Weights of a small transformer language model: gated attention, 8014 steps.
Each number is 128 + 32 x the weight over its row's rms, rounded and kept within 0 to 255. Layers, rows and columns count from 0. Numbers have three digits each. The size before them is the row's rms in percent of the matrix's.

# o: layer 7 attention output (transposed), 128x64, rms 0.125, rows 105-127, columns 0-63
# v: layer 7 attention value, 128x64, rms 0.19, rows 106-127, columns 0-63
# up: layer 7 MLP up, 256x64, rms 0.203, rows 0-77, columns 0-63
# down: layer 7 MLP down (transposed), 256x64, rms 0.0955, rows 0-76, columns 0-63
o105 095:186113109135125166133139098157080119199192176102112145186102186156148099124165099116161154148132148123140148097118163155117103116137126162141120158096128209090055121129154172079101137105154142
v106 114:156098102150116111163115151136068144166183176102122142132142182102121065153171113133136092114088112132113112180107189149118114146154122185125129126122151179101147184112184087055105156138179099
o106 100:063150139142138111117139139151192133063140116131120150094096053161112162094122093113143125147159116132171147092120060171143118102096109104149157163188153122149137091109108160236138146126120124
v107 088:147123109162142145105086148121123072088090080149129159086120082118119155108147143092094103147126076111151133114089131142103149130128061108087126058078087123196137127035163141130153077096114125
o107 081:120179151065130099140156100130128187118155142208093107107192160165109132188138113143150153149150116133097187150090127130141107200123128123131134155162132136051127142190099117146096163161141153
v108 100:106117128171153094153192140146138114104171087152108086113098154136188063127134148147127122152139155054114137168167142157162203111174084099169133103119163144144110184103177113140116099149075137
o108 089:106165106138135154170121139131137121091151156166160159152101141102122168116145095139138124138098175107135133099115147213134142086054172196086159164061179137077168153099169127105167142118167122
v109 090:107145118192143138101079157118122120137088142096160118171113138150125150099151099139124161141172140134126146073132158104191100164117146132087088049126209106157132045159122132174128175106090112
o109 096:177096088128105162146159179140123123148169178120162108108171128129147163131167146135158162076098139093139142109113108150146117128031063147143148166098143149099105121099157215109097159165110166
v110 101:073118121101112138174117126081169139126123167091147108118083145148137162154091136164123144163118106100144118073093160187124177079121162043089060120158126104114177087127109100170175132115098110
o110 101:163161107119127131154144112088098073200176101110131114107119114154138106061162159133125130118138163113137130226187172149126122192147159179159168103126134165133147123129113120084139163095130190
v111 086:072109083141110091162171126070115115115164133127107112177157156116106157117181092112123102178147139147128132147161154085115156160102183085089089178163100180160175174125112195143121139148122077
o111 094:112117095079155154211138112087093127156110107156093128137119129179152116111132163109129097099138100219075121099177088154122082116093080162144097162153081115145170166120103136157177101095130130
v112 099:146138106206110137094187117183154128155141122112133096139095092147085147122145122125136169139103106086125116219131120058106086125146181143149043123134140092139132125118111130119057126148079103
o112 099:133155102131142129081133134112026109154080147107145094139192113107126136129077145090096135082126153182130187092106055099134147124112144186148180121120135138145110157152092151118189134085147148
v113 083:185089189078143093173190117105110163131122112130152083122125200091149120085076138090161114132138132087144121147169102160134140155128103137108126126117163088153141063100088176096193114120121086
o113 089:149143167210176118114095081158124124137107105140137138078178100152108081180121119155163061083160136072199133152152179128176090112084112110142094149098096144116138170129148124109106126127112162
v114 095:125146150154192145147136128086077087107146195114094173177108136129100115169150103178091129107083140136082176168128101149173134136121166134100157139121128131143084136150217159114200115132097110
o114 087:145100130151146121120104116182121130117107115127169160126131175123122213109078088102144093137173114081119093088143129065103167115086122110156132121135180173101127126133116106146005149140162134
v115 111:104115087104139094151146141060112130140149146164129064181179148137130142102146115149118133157123128169117148181053090178120090144137143104114187172139191142164103116151097092187117077126081141
o115 108:126152067165123092155146116184156118141143114138117170080121148154183115182155122120123101130100091113147069083167115056130163107156103161124075123144053187104114178112125132152111183143146122
v116 092:126093137118153131134144094119135113126089130118117130103160193152124155086203135198190065118110077146143109158164109197126170138135109165141120154146133161158169075154164110144093110054149119
o116 115:143074140140181138122188086108111096144168136129111141124136158173124134144135215168084085091175147174123143059152138169140141078176146101081134126104134148087144078089077135102120127111103143
v117 118:102134089140106127126132107153104105140153118108108118157194050090082195121101129169156118117086127124121114120099065111137181130157097043125151099103094159167126119110144090122164186064144123
o117 099:131089112170145087097108158134115125124109129136156116133072158158137069127148130138151108171124141168125115126072133166170101157100149199096093197135211110075124063167124133096138081173123129
v118 094:118104132105169117139104084133100169105178084114122150020146120131163163118125121164138118106169076145071107108190146142148152115122201100162161125173180138100114152118100191117125153135149131
o118 107:194082181175124141196133108119137105148127187177163121209084124129138132153209097157120107176144109071112135168122107128090116164151121117111090100124142130107120091106097091129137124126111078
v119 097:139160138106101092064125096122129054124100130141111061147149103100155155101154120104068113101119104125049175137109106123147116051099156094123153123181179166090143125128082133127093133105088095
o119 112:150131108125065136193100162117145137149097106083152104118100072109140140102140132106168163136096050111121052091130072126166118112152108210068105097136123169084138129122084113148108133150140145
v120 089:117120122206126139122103143068107096147086130096160099156161137132113133112098178147135152168141153127132176105103124118158185180124059132123058152107135131159088172193153046118098121125108113
o120 092:105164086099156133095189128118104113177121142107146128109111136105145163128156095181076135074095170103141106160129133189128130084082100167118162157123095182082103115146120178158120065093164186
v121 092:111151153159127074146083106090099109117139121142105134108163157149077179136153165160189079122126144137159167167098190128157151095157154081176105111121117120103128181158144099180184177178124091
o121 105:118060109100158119061136130105156138112131165095180141214103116107149071102099095136092065179143083098156128130111094172113160094080088134130148148172152151130129131090151135091161087132140144
v122 096:114129135101138128133103134111141121132099183175100142093117138082053151124174126153074103130105131113109164091094094082099084090150088100110150137177109085143114143189139122171102025162134146
o122 106:167127162128111113146151079214165114122126134124149164123179119155158115120111102120123149159124076145127188110151164169043124151144142108162117154126162129111128135061117146209143165114195157
v123 075:140099201151169136140103120161135163095096107128157205145092160136129141128142147123111143081103196107177162148140092089152138119133076129183189133165131130191120160176149165150172158155152113
o123 081:205104154153112127101107056100119144171122204133170111098150066104087130155156101077125127081173145114127172114127087092132114087153128092142103137130160106125101114123215149128142096118165139
v124 108:112130129107107136130104117047149169134141140098147079162207116155085123139089111178167198135103163176126095131092085102089128080136153147138162141049150155140136101149109098138159154100168103
o124 091:153126162118145118100151128177080130106142096115104135041061111115160124160178159084082069098073078068128140157122127102133133162117092118144123142152122069090110117148127168175168143177129129
v125 098:172129133112081119147131158068155156192126132132154079127198144197176104112120066153147123130132154153119163142098105107098147117103137163182102113153185139130100078110114164102198122092161148
o125 097:086086104159103110118125142146133098158149154132101124102114086089188185137180149124136119112159098152157131149044150150133174138136112099118142125126038125109178173187130079089129194119109136
v126 076:088113149143165134114040098082131141140100076061100132122148167166124149208117100118063146101129116164125121084138143092166145089118094133107136072144198147110128133139150174120134181142136121
o126 084:129176106119163117137176116062078094075104188086190123116172155152126167063130098149109137091141138101156143127150133062094149146163130159143125107112114191118088093062143126110106124104102116
v127 092:130172125083161137159111141144137127142133129125161119134106128141142108103104188106089163136138125150146162240162076099118095084143120107095122105104141169122137164166103029060128168151106114
o127 091:178103164142049151099106131132122145142123081113103179114098148095069120124140092162173108061100134123132103081122191190140177119110198146134112112110103104130135118121099190174147116123157155
up0 111:133093126189057162125147121181141122146091119135149103123105109129175103103134117153187080160091167110144145115138114133138180087163125138121154195118172067073094135102126087173125183089142090
down0 110:158088147147147190109170145121180088131102177122098125149132141140143200093168135122149103163108098135108142076127116125091168167128215129088184111136149161083125078107140072169102138161133152
up1 103:101153132139134106104118101111133162141109121124077111181156095190080142189102114070118118126118190154056160102115108092102119130108163062143148195147155129137118059084083117120093096144126124
down1 111:122129099160130085150142190112099093120094168082134108165065158109119208123077132122173110126128163142133105128114127146130092188178078138100077108137111121128137129164123089169086156126070192
up2 086:142159124143082114080120084116187144161107151146097120069106083098183158122120171111090144134134174087134086145152117061107100096089096209075126103152154098119101107125165139135144155082144093
down2 084:099182125136135112151153111150132116144136140103084160130126141121131144149125164077124105084141090087200129133087117099151166122132182181131109129132198163100096121155149118106089080171047210
up3 017:125049173131135116127127130127185138073180128159141120125144091141135118178181137136112130180136130141129171158114124047131064176158124122186116162126133131166112061134141128134161172097191126
down3 021:052132137148147122143079107130144195134122145113137128138123099128132116057123113144149141112110134199126128147117145130126048102120113077140155058144216112136131178191118103139149150189108140
up4 121:095122127148123154144145155056083125103087055128099119166114050147072096146134160044146116082180133091116161120103120142156134090137146129108121130144091105165136113117152109063169086109143147
down4 115:125105101129179114106138136145078086161158133143114159111051113213116103080054169130122168102136118120122123114102159118086069077145097107126135129105126136159113207085125150108102138173098147
up5 024:129137177176093191127127096117131217131119120128132123170097090185170108170129151100082136159171126091126189138159140115096070169158197119139142150133123102171124136119127134150135139106204128
down5 032:117121083105168169115146126094141128135136146150044110223107100165179120120076045130136149138146148116093128117108126121183137123112120147126095145133074131123082149128149137169139117128082211
up6 111:131122152170090157145120108132104117117152126128097075182097183193149095117153114126090097109104076140116173155104096129052145114162148165099119167141095150104127093141128118105136112234164084
down6 106:122093099109124127187133134119135105114114170156078136168139126111099097086126158089109095112150157112128107128149176095158129117083171113188089153073113117135151203078192074132119081193123166
up7 112:100168137071104134128163146132124132100126124099111116066142182137154108143121182120088145133052132070094138083086172092076102123054109090143086116164094136149102145118166167157135108127185141
down7 110:175092142126134153169191165117191129148139112139110172068163114117171163077142180096145067117137114092134129118159110144175084133187141106047155167095131123140152109081133125147125118119134179
up8 109:085091122142082069116126123122094194131138106130089127128180146108212127119155123128214160093122114114143170123091144098146171099173203131119077163164120114153126114144169110130087162141147114
down8 101:115125115148136083107065173129094155069213125100170126145121160175175103094087117140134098103137114106134095103148071124140152105020156137106134130147096090112102082150136152160109125119130162
up9 096:156116128124068071076131144077077149069118133143115106137135119127110159089139122113132218123101104140083192143116132087155154118102181118090055128174131104162130169144129145148097113072155128
down9 105:173136117092152148074147139123142109173217104104060150135141183140126164139111166117152034148117133148125067148084123157134101156198138142139160138105181144136132098121098126122152109111110174
up10 115:153159138184110113154148159190134148149126124124160156120141098125130102141116138104125118107206164144163128093134155142153155147143135071112168132238100108169189170164116105121150174067158148
down10 111:165154135115138163126084211143082101205138155133145127098092072101132140072103109145116151163107104130121168104131151188128122105183207141100096183136135164155128154137180109112118151105105128
up11 094:150107110092162122151119064085147119105115084140081069144098153086163041099090131103168118138093187063149129076143111175171132129138164132129116131131145153145184160133122062107123149139146127
down11 096:124147102139122135091114199131105145109158146114111181149131110153105203140108104113150119176149106226091097190169134145074093150136109085124169098169130135075131104176109184147146125125118137
up12 100:135112104136197165148111115136165113128130138173081175107100142126081167122128119078110107138136132184142154142144063081196164204141135084084150182098158100138130155112070124135095114173122135
down12 101:114136124150097124088180101114151130137139137080131054115141081153203104128097151154143145172088108068152104129129209156068083092136115187179101116162130173119165130100166129136139150118129115
up13 107:168159199128074129155117111110114119140154118128145088099154094088145059134107174102181129129127133148090083039116184182150135100079108134163146103126130127134127143096147102149161093082186130
down13 109:080144125118076164125082152186143103178134114086048072168118133146161148119148136118134113132088158149057103091135145136080127145114079160127099148165086109103090157124159140142120070141121192
up14 093:128162108105117117050067120177108111089142129108125170143162071174195099142159085116102184127079132133145118154076121120102076143071135139134148142164123114082089110115137177176156129119172122
down14 097:130050131116097034121180118090165159165121075181129121145198155141125106079120138139131090154138210146115151150146111156134119163162128107119122103127128136145181110140107122117101126089064107
up15 108:200141105114152114147071138102140095139109176125111165132081105097138138134110160170109182201149097065088175158138129112073148142165170105121106089183121157111120125140159186165129179125113147
down15 108:112127076144134150096179123114117128119110188131094101150170117091112129179185103132098102131098080151131129160097164132118201061076125134151132158113101133150091146116047137113049123154153156
up16 084:119147110170109180117124071190161127110140112125121197114140111172171168131095132147086122088158117105133158135106105202096053115156133071172121190093101103151115113157152152145105120081150146
down16 090:120115089121119107104131145136201086157176109117173140131147086158077124136185109059153140114136148161122074185111144140155076128133035141098119152134123155119114120142099086192126107097080108
up17 121:162079112175074106160125130133096031121139146142099119126109168165191133120122092189122109145139077078077175111164117123129129136129096134161145117118151177132138089180126073195133144130147136
down17 109:126122148161158130080098153138216171126171110137127169171165184124145125111135101139123148074107156123149148108095049108107104102185143135167154118200145086166156164138093133102183108117126111
up18 086:110170130165096126177196106067162172128135068142115144057131076121115153109117136061059097136138155149163164160154156123172156122143126141157153136110091117067129157145121141160153126181151119
down18 088:181091144125179108106139119125113147137108147123118137154117136162160148143136159158224129137127087109130147130129071126179033117154080153111144139132145145130113156157129164142091076062069185
up19 109:114125118156115197082140107138111078092124078143085071156138103136035116131079127164118086111078098156200136111122115123117112147126133132107127110148130213140084105159096121128088117171150102
down19 097:148111175078113114164127135107117173154127148097102225121126122093190172173197108082145123186143121127080081151106107113093158132140093110171124123152126110110169185108148138111148155075130137
up20 100:138106107135076067107131090117132198133162112139200136133149194137126089117097143147096103126114144119105136119163092123159136121147179062138112134155097224154181135149072106136121099156130086
down20 101:097136101122096116115179115197161077123146108121127136168138159146156083157136134106119099137113105100056138093187128151084154115097132145116161167148100183129173181129110131165231116163122149
up21 016:120102147125114112172121130113119133119105064122130048090137122143125101236129177122117109141163122123115115128126109060136118111128188076147136124127188064178139113130147127124144131160193074
down21 020:124210131111121117142141040133124125145103151255159152122113123130116109105116098098121120125142119129158225110136117188104131127146100129155112126132125150152116181128130101133159105117188143
up22 022:137127159122135135095090073104116139121155131134166143130139152121137135122172186157133175141136128120105143152127094086192118149170159135133119184140117038128136080137167132133140210127217065
down22 027:218139121134144131121131150134064179173118087123087088088135150131143134079060168071105129060044130118120178109113152125173125102048139147132131119096143118119112139126120130122126115125152123
up23 106:131157090141046131174159114146129119117192148085173184156116143119195133113177172069134174156105134134071178078127115092106135129121129124103119162129104097106133152119159107148155160087150184
down23 102:144171170141101160154135122207100123171149140085071125112113140126142153095171164117132161172090157138081052168065150119097187110135126137133167072170093156151094124112131148149105110082127122
up24 107:125134122163077094120056071175117177112088110162140174131193112159151115142152085099131145144136101114122119171136058095178145124163182130114114129200167129115130102138080175162128146160113139
down24 101:090124063093094112115137114164150076101137142173119182154152130153099133153107129079157146099070127138112147152142087202152076131124078163151127150118170186128108145122061112149128059127088148
up25 020:185135167134096169128135056130122172119125100128141116124140078155089118111142122125085118181137139092060162128122140121125115196175188051133159131157128125179115101107125085123155154148206115
down25 022:078181122128092162150072133220127114135152126074143119093138141098116105110111114159157131141125169180158121121103116141163122134030092135133128132095144132189123152092072111133082118086077127
up26 111:147121103054144175128132114129102146102104143150122146136115138111131092151067136053122169144088157081074149122079145053135083154097068082088161119139122095200098094108112123142137110111143147
down26 115:158151102118156074158139072117087112165111129153150147125063149117197120114122097123185142149111148125139091199169109105107094138170127153060138141130153125096163151111146122184060167117106180
up27 094:138126089145122146085099100158149126095128057135087151126074161094085080230060114092203157141126063120115104109102119107129132134163143090128172108129142149121126115130130073149128138103149138
down27 105:140140099146137157120129110095107134102109121093064141143143080107121126136127124062098140107107112108161090179024155116171085121097192129140100135113173092080087066107107079131110109146082141
up28 093:180115165133153193113161063075151134122128146173133156112081173127127135114095137122124109111150130139137164106155117089191131164110186083097128092112096147141154188074046084117120159135112150
down28 094:073143101140078071122146130161068099089144105111160060142179063155117159144132140129142148128095118144131140140150148163060109098124069141159123168116137130089104072169184180154150145097144121
up29 101:132145138115112126160082110087102174077100048128057128100130138121127137161085151056124130114152121100104151062069123107141129091168135105155094113132109136098092166129137111157048096132170159
down29 098:102146128132168114109150119110128103162137093097110096149142130145129145138132186040103121118156125155068105096078088116136086093122114101080058104117108137134132181184115069079112115056127170
up30 113:094127147131142088123094119128153144107131177057173122173165151170140137100109142116106184140132152120124105118116132087095086095160161110168111190131107010104193143116140160119123152170147112
down30 116:102078117136084102120114103137150114097075119164081146098148114128149080101108136129110122089162153149132127147118092139124059097117141119037147096078158106113182166074129125076125057167122077
up31 097:094115154098067207117133151144171154100091149094126129070146146098119119089114166153103083141090202104117158134106105102157113165198112130122070102115067123128178132157135178122124125102123163
down31 108:154166088129137126120047172127144068151184129150127094167142089124139117076162090096167146047116105142152077115124108156108116113146098111131131153141133154128098112104128092170168137212159081
up32 114:118138170118179137152155108153119137076157156159161140190175116121142142170171127118136106121138098175103221114196149168153159164118157072153085107120067118179145134145085093104138112125138153
down32 112:084086136171109100149155091149123126083101109122116119161070099154111122192124094074130156116149152090174146095156063121103192110145112109095101124111172128119124115128079142117029172126113160
up33 117:109076113107158110166133119191104140052140149070182133119092127029098118175078152122118138106137141129134110089142094111120112128141142170159061134189123140093134105104172140143113122112178143
down33 108:153095136152165160146108157140151147075082126062183139125062140115095153059203091125118118107066155072144137076159123133138106135187133143153087139104160114180145161123111119114107145150108146
up34 018:136127137153081129134120094149144175123124137134175128137112060124107058195209160142092124159101101157114158100134087067123071160142195082124167144134126135138127140120160113131140129142182067
down34 022:151120122119156136116126136080143124105198135126134148099128196129109142112119127118117218122124128137120114121150120041062138111109131125155136122180139150224204141113157068130131143143077123
up35 022:159115176142125121117104100080127167125118097154123080127139135105119065169172155154111133173130062125080145138175122075128138181186154134169130104168169088136143121127158120129224138128185118
down35 035:132142109111178120125171125127119114129127097119100126117190120136109157118143067126124088128121137088132097075170079184144098124125111091141167091131205070174144120090114135128112172115123241
up36 101:162073140079098078129110102137115124128111134119147147106171166139168113144163114108143052176157118164170121134150128154138173179186140087114077123089151109210170146166130119081126104131117072
down36 095:153110070105148137105137199156140094114120161121091137166162138084161097113120154092128128182179113143130120139152169098092165082101139113114124106083103196107112141203164117132067108189141089
up37 119:092139078089171076125134123109107136140111164164152141175107098193146136130139149160078073183110144134096123105146123132081111118117079160161085176083112152123065143114127098152142209142172096
down37 110:156172092173160060103150124094134146104065161147185160153111136123107124122151172144112163129142146162143105155059083103137154164084148124062140107170140117130121149113075161093172090176094105
up38 106:150168137099072115176182145102096109079123109085112159171143147128099074171154098103155164090159171154158125170169123071163081156159176087111167133176098113122165135131152099101085130140105111
down38 107:138150177097146114124202137074170134084111128086078189131127128071127137079094145118139136123089166126129105090117070106067164132131094185074084116075138119138117131099128175120151131130162169
up39 097:156089175113141181095185110153104122100131130204086077172200106179127109128116156128114129139102124142117134138114146121057099127146162131127153063129145157127136137222138084130093141151145158
down39 100:103152140166146104137147105109155115189144118138134181064090144058134151103156117118125103150147145083084147113119094176218075114087118137082086138095118113104158145074153135171085143097118093
up40 099:130165111138127122109116116095065172100121152082112095192124112090139164185156163102132131125060084168103145164137186107143124129180108137086056117129061141121125089160140136156097111123164077
down40 100:133120133165147106113144089145163124115093163139081155204101192094147163154154160146085129150116133097120120095119163152128067102174074137132138094119063106083148173127032115141112125106096123
up41 092:121098076180131084103057113126173087103121131125160144178153099147120114170104158125165122101188099180169095132157140083114073151078141081126163077188096156136179116119137126155122145147122113
down41 099:143180085119126152116173150066132158131130088156136216124150160079168131136116094141105085156117090219163103127186101124140097158184124125104098116143109173174124147163105131130152148132143085
up42 089:087133105140118109165095110103144098068109124217123117114165113197112134127152119132063105123113159158172083158140155076150098101151116160101111114062139141102118084148145097173068124116138070
down42 092:143144133160113147090134153124076105099075149107122135176126120126155113166130106105183118097059173118143140088107122100160089105093121135108062141119054185145126168150143189117095065087151170
up43 103:107159102084143127100138125192132168131139121112175104145200079087128106075098122115149105153095168144132175097123188122131085134125165111096128141113085074102054160160124108111171088179138089
down43 098:127056112133135174128122194154188157140075142117105107147134132164124107114141095090177066104120151126104070112147088148095158112141189136131100121156181123119165088192166125177180106148138134
up44 113:111088121148123146191175075107101071123116086172146162155172142127150147121153131190151072111153154171097127109124148120188091184077134085122148136090070133067151129121169133127149149166151119
down44 109:137161129213174109146107142098183114133131073081215143165111119132127127131170142163191164153104188132107148076128173158133108137143094092157119134109135136139131122141163143060118103158096093
up45 100:143144061132100170118107117136114142157107120226128170107108163150126101145116099138136138130146119043147116165133154179180168113140119150174193159147092104180167112094096159099115165098152137
down45 099:136127109110176199088137143104151150137111094132126153146133123143060168135156168116105164150116111107149099127054136134151129060155136151144111065073151094031157077106124120124160130131086141
up46 110:126082166144075081119104108177201182117106108151103100135083111088143146109124117098104125144151142167119177142206137118092139174092207108168145116112132141139145159083123137056116125146119099
down46 110:094163131104100126162163146188142136099098159118028113119121170099099131100150094128188152117151134161124113160107120153145170133083084156108100099066094143138129138148105101133029138168131103
up47 108:171140095120123180121100090134150157066165179138121146120080127101111168122117128139070213163115046153088130176144146062124155111113128130139188156133091141120110155071118131112124156162140133
down47 107:124083110102181083106115161165141125144180161176138101151080124150059131132118159113058143133136124174135114176168166126102153100169130126160115127101150130097138187191131064122088162155149176
up48 113:151143085092167141091116054100088100187138117105153137128094059142122101103079128096108098161120069143118128050126132190115112121140132138132101181133096165112087091099109090167137111143136074
down48 100:084110146130097137128046207127151135116119141119152143164134153196103082091160087081115126102153161127180103084128111129092173122108125084112126120137084108131160129176105057070164154118145117
up49 091:042094169129153169133159141088178154102118112160166104166103148153118132157129195127118113120082175154108093112093112088142099164150170162122105147103095197127054126124113121077111171132119108
down49 088:149117126192091158145127121090151110172167197086118123153150158119098089104100079131174168132099142211119150147117155184109099045123112128111107090103184139112146109183140137102110121149145154
up50 105:113105130153123108102107068117171116126110073124119102103151140143203164139158152123126097199111214183115158155157115150104133164097174139166091100090077152174069125158132130112131109143139086
down50 093:136132123131118107092118134154131123123068153130107193115150143116051165020082072106123179062153129144135093125117140099157213157100135131152094132101127165125145140108102132090127111098125114
up51 120:107101095150135129129053120094155119104107147094156123173150067154148110175094148101151199144127137096101104147133082145139123166124202143128087150122085070161146168162167197155151152161138103
down51 122:090121085074123147079148115150087097135023147194109137094141132123120114138087114111126133122139163150131156192158068122113127147154154122090070146095123078065136153147111177150106088144119120
up52 106:179156104106138090151088087108157104142120062111177045116136159078158054178140138144143123161129105070149092107142126126121129082155101135157105125179122150098181118142104169168137130100117084
down52 099:171159114141175154105119146118098118103176127106075166149142180074133141062157103083129118150171138178063093111127128131124159137087151094122122156106140147079147146207110107110062146138101180
up53 103:103121158121141147130108133098198185124118086099101197104100130063167087159087130138130102109132049115154131131155075169193083146175136084113107147119066141102135106089145122147141148135155144
down53 118:132096065153113173163067130188139156135165131144049184177155148113139108134168128189127135103116170139138074134113101133129114140117170149121091216107130137167141115114113096127147108077145092
up54 103:151089158154121139099102136186170106091138127152133140125089072073128093136079137137138179153090083096134147193138091126154100126129137167045087154163076110136114126170116170124065161160129143
down54 107:168177109186153098122080167091120113154143186154190105178158108110103152140132180094117155131155139167111152139123122164144154075130139145146114125089132136153167148126037182144196138124117164
up55 097:116117126133122111164144122139171133151144088150184124156151118151105147091096183135138142182134180054083110117152202099125174168182106106128125133140098092118075084113142120081117211100109149
down55 098:129092150117155111108119157121178157151084138125108148131177144161156178124076109133107171133132209055101064120131157126134140168147127131125101136163114185073066143104136154148093193078119122
up56 102:146142164119179143093133057124083133130181085181090115109108143081116174123163117108092101117193146221130131150143101103114147136152139121160148169101144101159150110087092150155132113097189169
down56 113:113183111081116129108152164130147144140057088085067142123137130122146103179137164097151137069123123101125072122140174156131158122148037128139067151180107100164100104114152139112184107163113142
up57 131:106069185152130144132148123100114144138090124068096090177138075119202117160148134095162125158139132054086080101073122098129100128134105134177084167160104170129076134114154159126163141124165142
down57 123:134117150150119149183185102149092125213087158090126140116165090100153181113123113145100114110141115107125096099092148161154046112205083115110069091144140138115116165093073128116117091117125140
up58 093:122147114078131135123089105121155183103121096082146041110142172139186148153171172098104043156064130165159067126098087114135125102125137114143141099112132118138126117069094098136154144136115172
down58 098:109183084094194153128112093071201138140085099130123088121111167116087154080119139103096109095060149130118124138143137160128128137207130130158094089139170103147121172086137143117079166159103105
up59 092:071121130172133099130116130095200106105065161125138082088171177069135091139118148139116161179129136043137128141161131115137097148140156127108091182147148118124140190115133164187159112105085125
down59 098:097144075105125150115176144101020172148172125114072129149118094117166155100119143148108168160127164178118079145162079143116146147143136144151175162115128083152122106096094061089139139134148166
up60 088:143133062084144152119126093156100149126148132125080126196140108127173161106117149083116096138130154106198167119132133079166092145178152152155075182123162155172184167149081144124179150117121090
down60 102:072103168187131097177119104064138115138134137101087120081124107117079069180166091133124187141109071172094151099150107111141160101109119125068170097156117132066110121112112100116107146164131163
up61 103:149100139170150111125113097133199095152107201151095158081106123063111101134119135146163107133061151199082136118130100146143148151152124114129164143109139095136092123119175117099045095100179097
down61 096:147095114099138156145178112133154074125153110127151124134108147168130110074085091135148107137109163167148078190107127153183132166091088149068190113130108171161159105131201198082132123142125129
up62 115:112131111171128078104148110194099170079143084160124148152179161210140149093150140135099102128110159169128160155117033083115119139171119096072114107121127120160167131111069120137102122131159114
down62 119:108135100155184161103131160076130141124102129106106068181186106089138153102149144116110149117180175102084120086113213149134115131127125142078137125192170138093087074139120156169134109160101166
up63 103:163094156136089103154141067145105184127134173069135116088136120090104101119072172146129160127131103111150166109107195161121106136048144119136059096160156161133150104122178144114155148159118187
down63 097:115105179127157103076147137208102168114102107170185147174131115125122184110122125038075127109082114111142122145160132146108148166133116090128100118078154116175132101153118125104152165149074182
up64 125:118143141176128120147127115059157142110140141104104113071125113143148180107145094125069146131138156135098148207083168176104076111134072096147108122146077154130100104114108073097182133123206117
down64 120:090134136144143108121122146111160133115160128105111128183132135120152193101193057060168105084167089126151165154091142108135121082084179111143114092148111166164129125212114110115158100182121100
up65 099:088140129156116172126125146164155153152060146150040124187149134151139136145156147097091120189125122160135175135157136118184103107161170147123178165137130163141116146131197114130140123073098201
down65 105:120161116074175072153135102133100096073188148121153180074132119097095101130090091117134107128181157092041128139111155127058138139123106084133122071085129096100143128106125125146102127169113090
up66 097:096122132135099082105118137062151099099172115155191148111064166166027131138111133116142126178140116123142134109133112164122119140163145078169141050143115117131197127121177106166127115097118108
down66 108:109140138153151138060145156104179108146163140100137131185113145159095105108129108141131123120149126103110113186167066106127103111073084156150104123125092123214144208124132179147130117176095065
up67 096:078082179133144094078125090113172090158085133155113122157199135200144152174136099134178102140137147094085126104118165093123142134130135111120139129100131091082075035091108124111142138119163144
down67 091:100121120138173139099126154108160115149109124126137176144135130164178184153121103105187102063090177116094090113106160147143177096120162195113142104085121180075087092083160132128108138082071139
up68 093:154200105111156203096101122140134157136152169139122160071149117166157177176086132105095107181084178124143173137111143143120110163112126081082099087112071127165104165124105142089094090106135108
down68 089:111091147159083103176186135129147078121156150124041108134064133112122115100185126103126138095111096149089090136145088125089159084160163149148089139129153151132168085144080092192143144146109083
up69 112:120107113081114139128148147119135173084149136097059187108138159163141143171178100134146191108158116131124130101107132100083084144119119202158209186125124079121156100133145122180089109157166131
down69 103:142118135162113153153144144122162084131130161162189142150157133117123104084127172147048125203113112094113149138156147112127177141127128075102050066110089181104096118134138146116126134055083116
up70 094:131131157123111188140153137112183124148150154146128144134069132132124118117103073106064140155118097191102188182104172099101109132170114136138063167153113100185104140209122133133115170083129097
down70 099:115146097112163129095148089133118105125156117173115078122149140090135108137180141108187101171148182117135131117077093139114107067112098116076142079108155169148114195081078074138132060156170114
up71 115:197093072172072122106127070107152148157145154087118157099095126109137147145117133117112120071147151129080155100150077094135064132146186082095102077164135172122181104111125171111153138129140092
down71 113:122147096102102134117134185164176074183121121111093101124124182143164135198094139112145166081121094137108117103124107155148159181119108104146082092128111162082092113115194171123162062128103173
up72 112:128094188112109149173085124123163114069145142114176128139147081111136144164085105151133107137116131197112155178136146115119149150134142126041097177120064156191125080167098160124165093166117132
down72 108:132184147127121114138184183107146113203114130164090160099140092148097128112120129142104134088099175163119107138124144108145147116106158140143127207150154169198099199141087134101122168099118202
up73 110:094072143178112113142117090115147127094096123167116119067106151137186138144152134127165117148095147096091140136172187188074146096127150072160147112086094100131156116098130060053165134127145153
down73 111:154067113107142112103103087086120138105145132131017084173114134103141192079143130086158108138187128132149107113132080134110142138151091120101114124086135105156149071107154188089103128174144104
up74 105:144137126134180055128139124147172123144113135114126130068100156088135093106174147163132179181127114115095133136119140101102175113147071059149202150118159068113178156078147109106185142136138109
down74 106:101156084133118173040131106107175117147134148094111180122148123177129102134116111169122077110110090121153149134182147072107130109176127121118090188118141158152114156216120136173144143179144085
up75 122:138096113149161136102099142147072144087123191101142164122083102153160152162094081132151131123212129156127140139151163061167093110174150133122165164181161111172140086168076132107097115154142085
down75 128:072131102106126141113123161131119155136088166159086115127098144160095106095052106146171146171169135113091118128184148128162101119162139155152141107133096167105083123160071088206084067172118151
up76 015:102094143136123126133131085093141125140136091158121112106082127137147104150192127143112076171142189122119171126146119086148089105127133144139123162099121110175171097131219102122168176152224072
down76 025:157135152110187115140138036142145111135130129077097140115128144100131157144134121142103121123048141147085129139140116105122124134152120117124132122081211132100049134150117153105067150230116132
up77 115:176114135163095161123057140149105144089139158142097169102121113117096121114129100109171103139078113160089180105151163084205137081125117054094153118104173107129157114161088122111099097123182081